Each number is 128 + 24 x the weight over the matrix's rms, rounded and kept within 0 to 255. Layers, rows and columns count from 0. Numbers have three digits each.

# down: layer 9 MLP down (transposed), 384x96, rms 0.199, rows 296-355, columns 0-47
# up: layer 9 MLP up, 384x96, rms 0.216, rows 297-356, columns 0-47
down296:131124136127130099127118141131100151139124114157139133104192131097133148135135092131168142113113145154115110124131178088118116106125162142120104
up297:130148092111098149084142143134150137163149104146107103147141099095152129134119090109136086167114100135134116096137138153165107138151122124139102
down297:155135169123121166170175118111156139139110133156108118147086107156118162143131128096160109140110131139174191151145130134122128108155101172135113
up298:126159087094165155116142150134129169114124128151124125118138125117110167131164122124109136080164153144095076124161137114103126123105167140152126
down298:115126134158133146134133085148161121158122127146138133147139114147110119127119144130133129192089119128141169113138112144132150104103159129128147
up299:126131122074184146126119117124132110151122111128147148122137144124084127131150128132128143141120124100130138107137106108162135145194112150113097
down299:127153173111151103077121117151138106126111146164151090149095138166178134136139112156160138181178159119093116082125149173103124136113138153078117
up300:138157129123103122130137092131108112156132129127120139118133159136117124188132113141096139145140103175133114129129122136110138128114160145131133
down300:114128130143137108142149149119139145135175115149107139134141147087111117132122106122141120146135136109131143121069141140167122108110151110107140
up301:148104103126126144121134150126150142142139157125115153130099119135111123117147100115125108131129135128158137104138091100119146107142141084131126
down301:126128133136121099123143157125123109124108119099108108129131145121166151136104105138153145121100166128145107115130155125133118124120149137122112
up302:154143132105136136112127115155114139141138161088101102110097120168126142136146133116132111105113127128119147126095113094146097108129161099176132
down302:106102124108104131129115134109131145121133146130154142096142127147120137113100141153105114090062159115107132142109143098111142146135173129105179
up303:138153119134128103122107126144132134127099103137111132153121122169100103117137130089094133084171133171112137140173127130146128108107153152146164
down303:117122172127120137145138136176105132160119135124130175112132114183111093107126117133125114120082135134100136109154154113131124103133117158098125
up304:136138140114129154138080129109126111171195141102136118118132122126144106156102120127120168195161111134194140126173140114135137126133148108133144
down304:089104140101134136146083136136142087156108132115094121122125096134110107149111107102131135113074130080078116116093079066108128099088121114095143
up305:118092145181134138137118147142118127123118118140136126149115124136149125179149129121191139124158138106083138092122132139136094087093164153093140
down305:136164108120111112115128121115143145079110138120111141101125117118107160105157150163123158152127117128193113138150140135124170146151100112134143
up306:137159100153144140092114112117088138124171126121175125096109096113129154126113101109086126136096105172122162129114122149151129114150202119117139
down306:152092069096080165133152119099136133169144067134155154073126112124147132133140099156101147151110167099169091143130188092051177107100125098113162
up307:133129153091116128155140124152129136129125097154134147126140120113085085101141123082132141147075109128114120077132115140175110136152123130179157
down307:120216130134107107165183127125092166095128127121137105103173129091117100134153098161187106139124083135129094125147170145129170196111091131146146
up308:160178141097141112135155177077132138168141088164136145127102128155125118115111120135128112143118114125114127158161136129149141127133122128147108
down308:135159115166138136133131131149115098118124107150144139135117137082116098150177102143103143126106141129146099181126121089115125186141126148137116
up309:124147122138139163141131123128143137112145132114125126129146142111112114106176111120119129133142143103148114138138112113141110086133122115132156
down309:120130119128106096116111120145114114117104165126149123115076118125160125124145131104142122140134166156139128116129105117124076116142147154128092
up310:139136079121137171148093133140101129200155116183150115147112111107121157146139130074131137102134145148133118082063152124179140111134158097136163
down310:062094101112123083132124084123154136109109082124088105106109167137172111156151146076105143129205085131099074118133129130127115101137119058116126
up311:119126131127175064135151134113125133140135108170156139148141105116124153114105121109143074134138107157130072128079127119139155143151117162096173
down311:106094103104140144136141165108117158157163187147099104150142155169106097154100118145130132119130083137137126131110122174154146145140126134108119
up312:163148108076103171140115073110164119175153128088162138098116117111156091103107108131149150133155126129124157108148142188140122087121109122140093
down312:155175096154149119159157135127151148178151103117112124081168154128140110130120149161090122128120141133137163166105146163146144131082090155156129
up313:150132175126099079185114059121145121097143117123091160105108108129177091134170145100158110128095095179111136118142163186130134142123152110118125
down313:106149088157138102137106130144156125142117128146045147128056108103167132137114141087108104132080136098170041141148106086135148134138085114132123
up314:128102135117165152153136127102111145130131152094132102122117125180139143118130115127162186106130077112144147125170110137112108168130156133161154
down314:103162132134124187091130145164070137129121115118093095084112084105183132103118183169162173163117103118133163168154145126131121158173129109136126
up315:114164148139123122146090074128134077119136141120153134181194167082103117152099147093111126128152133125116076144157106129123119144136206159156160
down315:112103127151101088111120163083083085151129148124147137118069147107100179138136153148117139147138121160099151123136147169145122114184138108119180
up316:123139143106113143163132118091136144146125125151138134138140144085139142124139109139140123150134172097150152109097132132103109090107128131126141
down316:115109147159142106119119139118117135127136116135099166120149111116166143145129117129123131114132147116137093103160160129122089122112137149099091
up317:135119105124119120124106116140117129089146139146103115110095117104110125143109121116154150140134125127111120108091091171122134121121121126118143
down317:123128157110149092127134135120111140150109121110118129099150135129166111094116121124118077149120182128143144095120139113091086098112149140145126
up318:124120138093176168103179110070169099157097158088126146129135075152081126108150150137157100168132133095086090103114140086144062133211150151119153
down318:112134170129127094162168128146111139092182117132145132147087139167171097074118153193142135113146085158116114098185125085148098106127162143088171
up319:130175122149116121146135144138124113143180143189138125126157070143141131147099101132184147147114087144140140080109130161141120148146104167159114
down319:092123140086167102128128137119130148094122116112105145130130140119141143126126123161075109127113103142163126169131158126126126172139138120122097
up320:130121148124130187166110108100117118153131118119136095140165135160113158137081163130115148080130131148133117143099143125144112074170102182104157
down320:092109157110158129117122152129138116122161130148119109127159119135114107088086179143147130101147133128164102149118138133156142155131136131144132
up321:169117119133090160143108132170185130127125106102181150141113071156116134122124098096055124124152104114125137152148152124084111094110119099158132
down321:149136108077170129155126143142166139114146122125095120143174106135185111128141168137136097142130125131157129104116169087088125194105169123125118
up322:112101140129107165179152131092201130130149094113144134065126075118142193083157172131107102118108120132129108124139111153103144162113083124168102
down322:145124131115136154107142137142139159092133131102127115179116151141153093183104135164084075142124129105095165162114088163152141135143135137051117
up323:130125129140127150101157127116173124128131131093142126071129173124059187144116122103134129097146117126102133162122101143155097109173122160149167
down323:061131167145136145110138148127126165131125130124155139095133116118148169132139147108120087108121091118134148117079156106125148102127135136148137
up324:118135120124110143124143115149109146120137139137113124108140108140134116140151153114080172140102137119116130138135103116124142133145137103147131
down324:155114128129121140121140124123102131133130139125158140130138151117114160142120127108136143131136144148110137119131158169119108116103133146088143
up325:118145126158162137130174122157115135166097124103143142127113088108075154111113079121139157140131113105129162093148104128120131127092059119159117
down325:139081152141101115095148157105112108149122127103118100114131118129129100150119117149123139097172138122136120164084136138109127130162149099129112
up326:122187128152109109136146144114098124122149131127181084127172137150116107119099095141132131121081118140127150135149096144118139114143126102083132
down326:134155127146142117125110139154167177125154120127083148100118111139158133136105174152141135135156152119138116103112152119118149149103143137145100
up327:137131065159151173111108096129069133120159104121122157115111084117140131166182129117128155116125094117133147138179136115136139111105150137138164
down327:134162111104126175090135143099132142075079148126141144175128151112130124168086139173161173138185138136088160118149146137111124135132130102120098
up328:137141133124172118186167109135144141136102120100152109117141076128124138109090167146153153123113129183091091120136130084095150105116103133151145
down328:110092143135121131122111130134122105088107152091101080168139155156149117117146126102113112101118144109141118114102094121091141133179124115124069
up329:122125126140147147128118170169139128111164109102097137118138112110142167139089144078145142105119059125184180150093111157117073090106151092149162
down329:117130139138131161081124126116106138100142106140147152093078142097148147115151092154115136159142126130145124119107137119109153149122095115161095
up330:102151173129108174176140169158135134130119128098124106144137119165154109096096132112130141155135077143161084121138109140130102075123102132135156
down330:135098154091133097129123153156102125119133088117132153117119113160157122160105149106140095153139143129141135112119144141148119102144119138118115
up331:158154103131141139145136090129158110148152152140110155100109084153141160114095141127127173161152123104142148149137154127169084149120119131133139
down331:124166131145165105140199127128129093105195149121130045161118078153142064121072122131110101084117085047101152167093128097097108156094082100119121
up332:107149097124137139134125117109133149125137161150138133110117128114138129128163117106117106134149132151144163100098119149111126099160140116129131
down332:126103145146144132127150121111108108140087145115093101158155128114139141130104095154130129116112149130136117114158165118126100114111114167100116
up333:136153123126143122089133143110135155167145147158154125119106138118128160133136088109120106134117158172136093102099137118165116144128105138164147
down333:131111147124114134125131095142120099095094113143091131134171134083138112100117129136103139164124131133117120086139129149118130129109125157100100
up334:122160110102154084135154099159175116160099146164134181147092125154151104137148145087090177131111104114144120082097121139140148134136111105164130
down334:133094159102203083124113107131169170090171133147098071102097119095140125139158139113096104067120105132128135107091108088109142076153165121157081
up335:131140110139098175143105122118159130158115181131127131114085128160182099134089166127125169127093088145125191159133137109125132095124101131106140
down335:118132132115124143116139155116147116125137107139105114108142148133132149130106148086137127073112152094156108165124109123128145157138142169163111
up336:142136132153120097177168124141127149095122124117123132132100102161143127132110126100133148119117149090147129098136123107122136110105098154150127
down336:132099135093149138098120115093133137135112110150133109115126144134143108112063167155151147166117133130150139133105115167112114165122152127146119
up337:105139125086099128087115119150149130144122150094165123128090152133140111123117126144130133143149119156140153132113156133160093126152115123157144
down337:144117126140129105117125114147120124117105115132121142149156145128113138145114146118145133130097128118127091128133132146125156147117154139123146
up338:168129162155111128158156129159113116140150146112150138121137097131081119090132055095111085094153139157133125120093120152124111120098113190106104
down338:146143125092080131080128117139138117107114138097099112080106149139136152136149177067130133164129123106142138129138130057125137164126184117114129
up339:151139137123176126146130130103124122123124155124112122139150075121102128127163124123140145118117125105139101142130137124117132119099156092110136
down339:148062145074112123127096106163138101136110154112166098089147138118136103088121122141151139126100135132120132137144111098104126132106137124132149
up340:116140143144124177113140115105124108071110113144127140134157134122136135144102132117127138161134099134082137130130136137137140156140099123136141
down340:151140154158130111129158132146129095127137148123120138153114118112145145143099115109131117135133140119093135131142158131135105100169124131118138
up341:135147098091154098123132117141125093091139130148143118099091090160135168121079114151123099112160090158161153150133080139116137144118140125140154
down341:164092149172106137143128140145156110153085102137120132127142109142104125119161131125125124116102141123125141071096204132102129132129127135113123
up342:163157100158134153187114093112127134127123112125133152136133130121097132188065093127131138145136176073153092165104131124082160137102126106109108
down342:096108116142090141129116095132120088136126179133128154124102119133124119160105151154139134157148129068104120161146111130139112168181139107177134
up343:098147160108168154125156098123112142179104106134152141144131155165099139184177120137138104094165123152093141102188129112104141127128122086139163
down343:117093142091115084085145116165122145092099133130087169121140157114136085145141133113156070156168124086089171116135166122062115156149169152141146
up344:150108115175075093132085137117094160143155170151182094166128134145117141107073149183146150107124154142151117155154138174162145132151193096176166
down344:097133134143146117082097155127126164151102109142092190192124094126127143159164125175115141119106144113161092115181137135138126102184093136107137
up345:145149113130150096160164121144105125087133110133181124151133109122099130163101132129115115121169161137127105150139128179150131173107163102133130
down345:168150139116128142155149117143131130099115142129134138161112109128179098113213149188134165092091139111105123115128130154142098115064157102059124
up346:107142148090107142110169133104093095140129147112120073125132131136064166108072081086086119112099138136133129121113100128079122119112126121140107
down346:083095093090125121087139121121095124141132067126091125110151113132170094114097076109117142191123126115157145117062132129116119098174141115136117
up347:121161145135130148087167141110138149135117163144120123094109139129144131114147153155078109143127123116110137110078122121115133156126102150144149
down347:161126140132123151146133116116115120156135120127130148124126146133154154129139133123138188125154125114117136144141135142149086100108151120133142
up348:139104093145125143118146142121162130190099158146147123139092164121098128142132151089103133103135141137156169081160137074172132129144079147145119
down348:152107072139128062093132161196134099083143139084112111164158141137150168176154049138130137144156125122135131132134102137153114132120089119088107
up349:146139133109082138150117139127135155113120127148099125098185083128098164120136157125120108103144158139133109094084125130077137135095124115129128
down349:123160103142153122146141110092150133110121141133107146149090168127110108108067131153093138121128162131149188172130137129108150092147117139117095
up350:132119116124140153151158114103100132102130143104121106149124122139145117114123145130124132116182123135109137102118132120123152133123148118118139
down350:112126158139123104121138145137128134143120121124128140128137116122128143157128093119128108131115136145125133122124154136128124087104146166117105
up351:164155100118153137162137115148162098187174121131130123080192137218118107091119150106099132199131115078131170088112161153161095117101182126145165
down351:113149110158105163110071104121150169154159071132100163113180174166124052111152142146116102118106133140081124158150133145201123058155112158125120
up352:121112108123140143130142100131125129144132132105113157127144124137107136159144118100144129124156107133153125125127102114115160111141140112150121
down352:119122132125141132128124164145117132160120130146113097147138126150132143143131113121150147137107174104122154104135147125150135134109132155131103
up353:147098110166183126139149099136177097145136131133159115148131113145136174151120116107142107093132135117184106127169092147131123172123084135154121
down353:089143083117163092090115140139149137084078164135121131105137139185188063120106142172144128126179123118102172134186095105166124086122168143093105
up354:158145139143134102140153109128144166098141086163142156092095109127137094098092142153137084125093117112164099143150100136150059095182121152169144
down354:150113128138120080124119103096104145120138133127144117168130097103174130118136122166102064095150141130054129119156128141145120132144106135078179
up355:166103113109102113152104111129113145136139118134130136133140146109182134116128084137149117133170096142138158095189154094101145106146150156101122
down355:111130132153121129131159164150102134142117114152127125157137079079161107116165130103090144125113109113115135116121106104148103118108177127149116
up356:137126131140131149077102114127143100094161151104124147107157145134134159134169138147076160128166136111138172148114162101125109112077120109121103